From a checkpoint of a small transformer trained on Wikipedia.
Training: a variant of SOAP for these matrices, 4606 steps.
Each number is 500 + 25 x the weight over its row's rms, rounded and kept within 0 to 999. Layers, rows and columns count from 0. Numbers have three digits each. The size before them is the row's rms in percent of the matrix's.

# layer 9 MLP up, 2560x320, rms 0.156, rows 1661-1701, columns 80-159
086:477472513521499529505474442445506482556501486503473489475476523498500510495508478517485506473529548525518533498470505517527485486481504477488561496505510472534502480495522465501492517477489521497479506485485496497540504515534526512473527533
103:506476516483456553496499542529515493529458538486502557526491522491551503480514514480528526525486488508495465527463481478503535489507465501504492492515530462488543498514524496523503478514499507511480536520521490540519531516526504505524490539
108:481499482501485496485530466485500535481512506431517566524498511492504480492499465524468509520519491506434511519522481517501529529528526511463500496450463486494496496436498541545496478495486483555495510522546490477539489501507528483528484511
096:537505525477513481551507479485509514498473508461522538509520570516494441478480480494543494511512504494490498484483476510504452500487492470481525516447587552529504505516502510488511497480509535525500515485517532510528505487481499562512498519
107:531512468445519562518509485514527480520509538463511492476530526465491518467504476514494499484526510489463479465519484508521502520448499482528443533542528493531486526453491518504550533517511504489498485465535494491489510501518493486501537539
093:481548512494457505531485521486430481498473498487488472524508476528482528484509475499496531554484490465504513472556503528552527523495554517514509527520465498507488510501538513502537521495536481483538524490488525516516502453472506528510546537
096:508494483512524507535503534510425484482523492483507456481538504491527495523478499494503535473475491517525510491531515511493487497463472503501535532520481519459468530500524518504464430459510492507484490481469499504473478507499486495504504485
093:502514512505557480485452519457516503473482506550503467463493492509503523487526517443484531552461482539559480496512492511499476500502511502508453497507463507496488507508500481511504506477537503471508493523511526507451517486506502480515483506
098:528504484477502510512505485545505489563546470445500509498551503530485474496516513544516512528473522491541481521505513491473470497503488519504504505489482459489496497497515483550471492520483516483472482522502463506531532483527523498515515492
095:472483532521490487514512498537501544493504539477502449436493506553489519508488500489504504465550470545517482496465507505508486505488469529459571516505537505476468463458515479479486508494517483480492524525504464500545524479539515507504517497
097:507498534496487498460513429504589516478489516435515463499458514504483494461448501484489537495536511491472500496485451499476470522512501496501490508459489495486498513515521478460487478491516525504516501517504467509492488501498496517471490501
097:550489490530522501484511499511498471504503515488525473497464482507552500521485478470539484441453513497498485528533471503485490489515516531531486493517493510515514498522481459469506502498559560535485527450490475501465535528504532504477464476
103:560529469511484478475488525509493485512480482501523496448477476531494454517521504505484538492490479491519487473471525482466510498470504515486449543545477458519529543492455473540482505481496490521454510503531537491497487494481526509537532506
105:497482513488494521455531485502530514461467511522507542525518498496513497481509466512500505544495525509510505476499505478516513502510470497504518561511461532487511562499519469498513479505515474482496549514483494533499463507479518481502505529
102:517552547501482525485491544488519499468506517514488494455434481534488458531489466500486537553533492514441482482520478504512527490465540506471473536491486551481516477559511481478479527518506485456500511508518510523507468498498472503466488521
106:475511500489506479466496482510485503556521487551517476530501482514495518534527504488504506546483507515517496520474507531496504517490525557504513462457497463469490483499484474485526427500517550488489475469527508481549506536504541501491503519
101:545520464507452489518507477530514501486505491463515541505501488512483498489546519531475472498508520532481528514474434472484481563507498472503517531500524510550482542613498495491444483478500557484462463547506505534467528495483486493492511477
088:543489477521483532492500445490512492475486517520528484535534529455500450498471527503523540521521531493489494546488524507481497536528530487492505523467492481516496511508511512490475521533519504481477543509452529525505511502525494496493545499
098:495507507499519482493509461493514493516510522479502460502495491503506474564482546485529474484502474509514484502527529489464546491534505544507461518538455495528505500532460552495495492465515502499520477517483479495480529451489512506523523533
096:463514468532514481516501504486475500496477525448487522522487534469528472504503523477535481494464511505527500466468477494466525501497494513544509537527544549537548551486542457476485497508480498476514524531532491493459489502485524512454502542
108:470500491481513499496513473451536481467491515471504481463520493497521549535518448498549546520492529524504527508492504514544523514549551495513492518501494494500470472527495487453478480514508527463516487483495468507506527517540491563491476512
094:505509477504504547512505503464495508494565456467522457459522550516488523542537524457497482469517494533503499533524502503521502508456512529474524525500460526484505495524517471478510455508516470483494529525506491481528523501513513485491513533
094:508467479479492498457518523463527518486496527541482535529524519466536526490496471476529487509561493482495505501465487534449498493534457467471480468494527502499516509515508501486483516515492490497472512525535511489456473486506500524458518490
108:508473507478419475531529466505500506547549520521530486497510517474488472529513528556519491528513518522435473497503525497450516520496536507508498513492443464467503486463478501528506439472494471527516448502507521487498528481475512515468500474
103:473481510553526504450514532507494512508485485484480538468496534474557531477523508484526521494522502498515496489449512473494510506521493514552526501529483466459487517494517543508499513454476510455491501555428461512511499515528475479424444512
099:518528473457520500515511491484504513527521488525506495540514470463479467471496485544477533504571540490483489479517465500510489485548509505482497496496515512517514511472492479494514525504500445477477498497506521521498471509498498508514513443
100:474504462458501509473490505494481511488531479512515497475475499513492514536460451491505473514460488476500475491463526473502535527488499491507504497529479492513478527508491550527504527458492495544506517516497512485517526504505501549541501500
100:514526462495481493478589510506493500511477507555540498468495499477475481496494482509498482503485474503477501519488465477479521511492495484514488505459491509486509536534508480502510483480513554521522566481511498467500506512517515463483552519
100:529487544497504496449518481512501500448555513501471541513529495519533510526503478481549530529522498511464522498479489488509506514508462513516485500525523505506484495536506471495487534488490482484490513520500478439514492496501531480486504497
096:487527454470498495494528484557483509479473522468539475487522504537485498504488474495508529498491516497563455459489509481549484540518485480567522545478473483484514480459455499499501474490519540498486502498496509480543515497519519534529510492
106:469560517542556475494478517518494500493513486537503505542467490507494478445506451458517482476470567521486506501527527505534435508523501498514519529504459486492493524525489462462494529483501474522492518514498544501513532493495516520498497451
099:478498473496515482537515493493468522514494508487518448498491495549547507525517439502547505514493464502468496468511496438494510508488500476473480544464515478504480501504498481458490516500509498516497540537503519495468454484486468505500474490
100:495502512510500474464558494506507456492499495526488495479518512508485506495524483515493461470515507527475502521478491498497463525450526530499472552534508476534461537471505491480507480475511531450482491543443493467489477490523450497513474465
089:516488522458473515498499532517477497454491499485493485480553526491523438445476458497526497507521475471528532490517495506482470495561469503516493518509461488528531527515492543490504515543489524471507515553515458528456539480502517513526487502
105:461503511505466499484490496464461475532513534479513530475476470532483516517500487539493525490465484503509502502489526513494547509492528498484494481500464488490546477526498518493504504496467476531481513459502535533506494513482500514525463506
099:443506511474492453517515462499517522459471472518476530524540578512483490483482463450472516493503515481520472504507485520465524546501481506488474495502535495511502496492515492511454462490540537473511534486513514472546495512506492525537468467
105:505479529471546516463517497504474567475470524466541479532489489490515521482489496495504527515528499508466491528517503504506501461509531551488512470526509523464489471487493527558523460501507492488505435541481471500525526512446487528500481497
098:475510507508540499519469445491554521463470492469544530467550479518500515466485487508493487490503463528548496537507505542490497487488521498506511524493494507524503506526479528578479522475521528494484504505514509499491520479491476508517523485
111:496536455505512480521465520514482473467487515513497516478482509476482451535495481504498464525522504490461487477502510531539477531484524518522470491534497485511515528487466474510509544483513506468488497559471473540527461511516523497497472462
105:527503545455524544474530458539485499553500549513518485520497509509506488498465509504521527502487510503469495526468512506494539496506568518527538485522508502585528468505498488479529467518518451508531465558488513536457524481532526497502514467
098:528516486540452501449493412522529512478463514524553468554494478498500505490503458511455519528507484476470527509483499517556480476500575470549531490538482518488537501467531502515513475529505486484440485531522485486522478524461525498450461490
# layer 9 MLP down (transposed), 2560x320, rms 0.151, rows 1661-1700, columns 80-159
089:514520484533508515502532539471482498457491555509486486509491489469477494462515487514511516505494515454562490494521460528478508516523494479495466506470463485483514482473481484527482531534543517479470507503520471490457477446497463537494492474
107:512459473524504438473502485542483522504502514489527489521484479503557480478492521493529529511511507493524511449517490489507490506533492509489515528541499500475552467513491501514502520501463440516519471516518505455483467524508457573528494475
103:526532458488466522517523515514475468512507501467505519488501478534484488506526513519500531542480499495510486510481526521444529477519430512498502475494538493493502508492502530482529515446516462503516518529525497531508481476516480504534548502
093:506475526500504486479533498497478525453536516481557561524525493482542495489503504470510534512510482537533521487505469492522527520498492472521510465513514512506527550493486519472489484483431536493540494474502513511503502503522507508480461498
119:481525469513519461474502511546516492501531480485485519493500492499477526550497535491506496519466464492484473451510503482531465505471504467529476529528482498492490461510506498500506536526526495492531510467447555542449510498534540512472483501
093:487516514524532484514493484521537514515493523485533507483498511499490519543501443510538512487520494501532516502509497491456468516494506559528520512479476515477528497529504513489514462513498499529545494505508554511482449501480483460531457540
105:481462506502496476510514511505505529513489448521485465491508527509488479477560544468461525521491513474537510494458500497507487505485470472482528522508489540500494508513509484491509487494496489472514514550488528483538479497495534503517478490
091:527438562529489459507539532480509467495518474501478493505503534496504508549496465499518478465529522533492530511466506493487474442539516500553496501512520521493502494505493507495503490491520487492463508480490465500516463522515505527496483431
099:460486549531506532516500532438506519497498518497539497509455523485530501518510495491513493505468527495533491535484465496517527461552503522516479477542469515442482460516485494481517504539498546521464507523454531469519471481489448505503478539
095:509461544507503526472507487498489464467475500521505530510517448487482494481463468539505524459491521520470546484557502508498487486525469489519473489496516465541528510530540537518535518486441516479547509457482521507468524512500503523495516510
097:517455518503522473511499522457474454515479536459516492479476440524492494509521476471511493476490511479509493471465471490497486472487533487499489470496453503486516517480484531491508477488476470492520488509498480478515492482441525491497521552
100:481523495477503450480515493462532548513504490503468545448485540509477504502485490496470484493494500487503486482513485480515499493470509481525534489499496506504482506487505517435488505474515517518536495460498483474494486498470494528451532557
103:468508439490528495491483492464480509511481483518510497460504490496500481498499533462504540517476483528529512468526491491542454520494499508493489488518536478505499507482506518498438528531468465490548509528504495476485518485499501509491516499
108:513470486481517481473531458508517458519496511498516480506459526489518508471508532496542485564512490533472496469467469466487488540516459501489501512490498534493525503439487532564534512550479493458484518499514464515493529542492515513488493507
107:548498504530531510509492461540527421504504488532518513528533517484455501508520519480497512503521506538527509540507489493475472457492526507479483527523489500504469493544482475504482479522536530487512490480514525519443483482501486534527446496
103:529461547514462481478456514520484493522509526475519500492509513480511499467510528511497464501513520515485491525465538497495447442553523535508498493481513484517518527515476503519477498511542508495568477454501516460511497482484490499495485435
096:469519532512561578482489488543468545462467503475516486479510502481576529517434479510510495520478477479528495515482510502515491533480509499478500510470501527465477440508487495504557537508533486498509532524551514473471483519507464483505487488
085:492517489489485519499511516507516481460471500468490536483537510512473507476482494518546488518483443432458509458506470483513496485499517556469457524553509515495489503518497532547510433530536488508512483480519547478473516535537499485489485494
096:493493517495456518503492471460500515523514492529484508510482526493486508499513471480539498480478513517460469486509490516506460488499512504499486507532516498484454545519504485511514540494456488497505483508508504490497514518496475503473481526
105:466496525489514518520509522524469504497493482496482531510505506476492482473555498491509492495492487501489453503489481506514509498495492470583489554481486500477502510497494475474504516501511508509512506443494503502530431513532524503467504535
094:463494548488534499501494541492493468507483523453568452496530473475475508490464499483505516511507507511489506483502529487545498494498517553503519496535519544507529501482484499499517502378498516499480490504491510483518506527543450533462500503
096:499454493502451468485538496520516448528469508490491506518482520480469513493474456512478522504480505460491525536488521527501482508524516495543532512509523491530523474476500500533495494508493508508523471501553512526525483501527523508509520460
096:479461490496537484480472517493516494534464476507451501509487512506499499494489497470519503536499507549521458519524513502542574500457489512548494489513542490471489475484481511551488490466489445468513496489517508471521485490499455524519469504
101:497450492491515537492504474534519484468496514510486462474551546494502488476501487517493501515478494464503532477499509474535492529511504456504475539507533466494505505468482486508508517489493508527453482493507473492524479518554492492485503516
107:524512510531509492487488548491521502520509464532526484461511500512449521489474515495483554473497493485454475476501478470508521503520490453507504493504506529473503513478498509496515520508549517488497456506485569513504505473503452504538525520
093:523526539475542503507490534479501488524475507521518548494466505451467483514527462451466515511499507510539534535486437520493497502489528448490498494503493509531548494502498536469497468547493531506568493503438519536492491527501491531480492490
104:502488501526511486437511491483536506480507495453506548507524524510515491492463509491554495497489494445521515563490493493500514519508518488532460506534473499466503522518518502508452503549551510491517525499474512509491500458486507486522500452
105:456494459540548546508527499531497533475514495502509497503500528521481502513498512473464492495510527462516455466495532517484470476500530513513482475486509519462454452519469513517498508483491502497528508533499511523516488548487509488506561505
103:501451482470540504496515502511549508496471484478511512473525533479482554501498478495510458504494493512501478505498502513471454496502496525487454478503498523472530437509495486510508507516492448475535483473446517503476508513479521512472440460
101:494504501463518476503526448464528504487510480508529506498527501539473465516465504543506472481527518495496500511472507500477511497530511506541497490502496500460470490471481512471507522495489501479491485506534478457548514482453503482468491512
102:494508500486522484496486483526492491496476531528467495494509479481493492507543507526487522476513520442481533502453466472506457545510485493463501466515537509480499506519461487487481512530564514470552502483484475474487508466559496490474518507
102:519475459473533487503509482477516506463496442579491490489576495487483522517462493487521508482493516480475459528502487451517485484503502514518488500514500495516488502494521545535496472476497483523503528522533517494516517477496512496446497517
105:462514513542508491472547509530509528503477487515470488489496506479466551495484494527478498494522526483453460466511499527536469515469524486497467525550499455506500523581515477470506480509473463475538519535484489491515507506496481513518522513
093:468485494532493474448488524493534505498489507470502480518455503488510521527481491474537485506478489457488441500480527465474490486470464496503454509513495525501546507472513476531510498449511497501544486537457527453525504480496490497541553507
105:476491501524491532543495476495465489534482508512533537462503542501509545485442531469472528499493483477532462509487495472507492488505510439495517480508472504483493482503562443518515523454515507547515481488535546511489503477463495470436485506
097:526502506541535452492494546524503533518509476505508515519510489544520522507544490508510496519504483477458497494503538467485522522498536466495537510522518521521513514458499451475494467494508482473506497521465500494500516491510465541475482518
102:514527494509547520506476546511489498541482494483473539499518536497511436522498516519492524493470505525473575486501518516447520504465535510487492461521492534461512510501549473483536483522459526471488480484471485512510526487515506543514547536
105:504530477509533527483484487492533489487494464507498523452532536443539554479502535472511545503481541509503510538506495490475472495496455514480485558463508456484507496494475484511470503528555483494559472503550492526489511473497498513501482548
117:494512457485501477500488504476478478498498508494483531489502467500493469521545489496533520500553488459467491499496512539503496488493526531454475506499514511506514484505523508502481506465492486486483475522430468467501487477499496515530517453
101:470487514469503492507494545524516547457552526480484505499490489447525491543513501473493499497513496521472526550491536481486452517496514481454535487510488571520485494466486488512498515529527472521469510445531501504527535449443534506464497482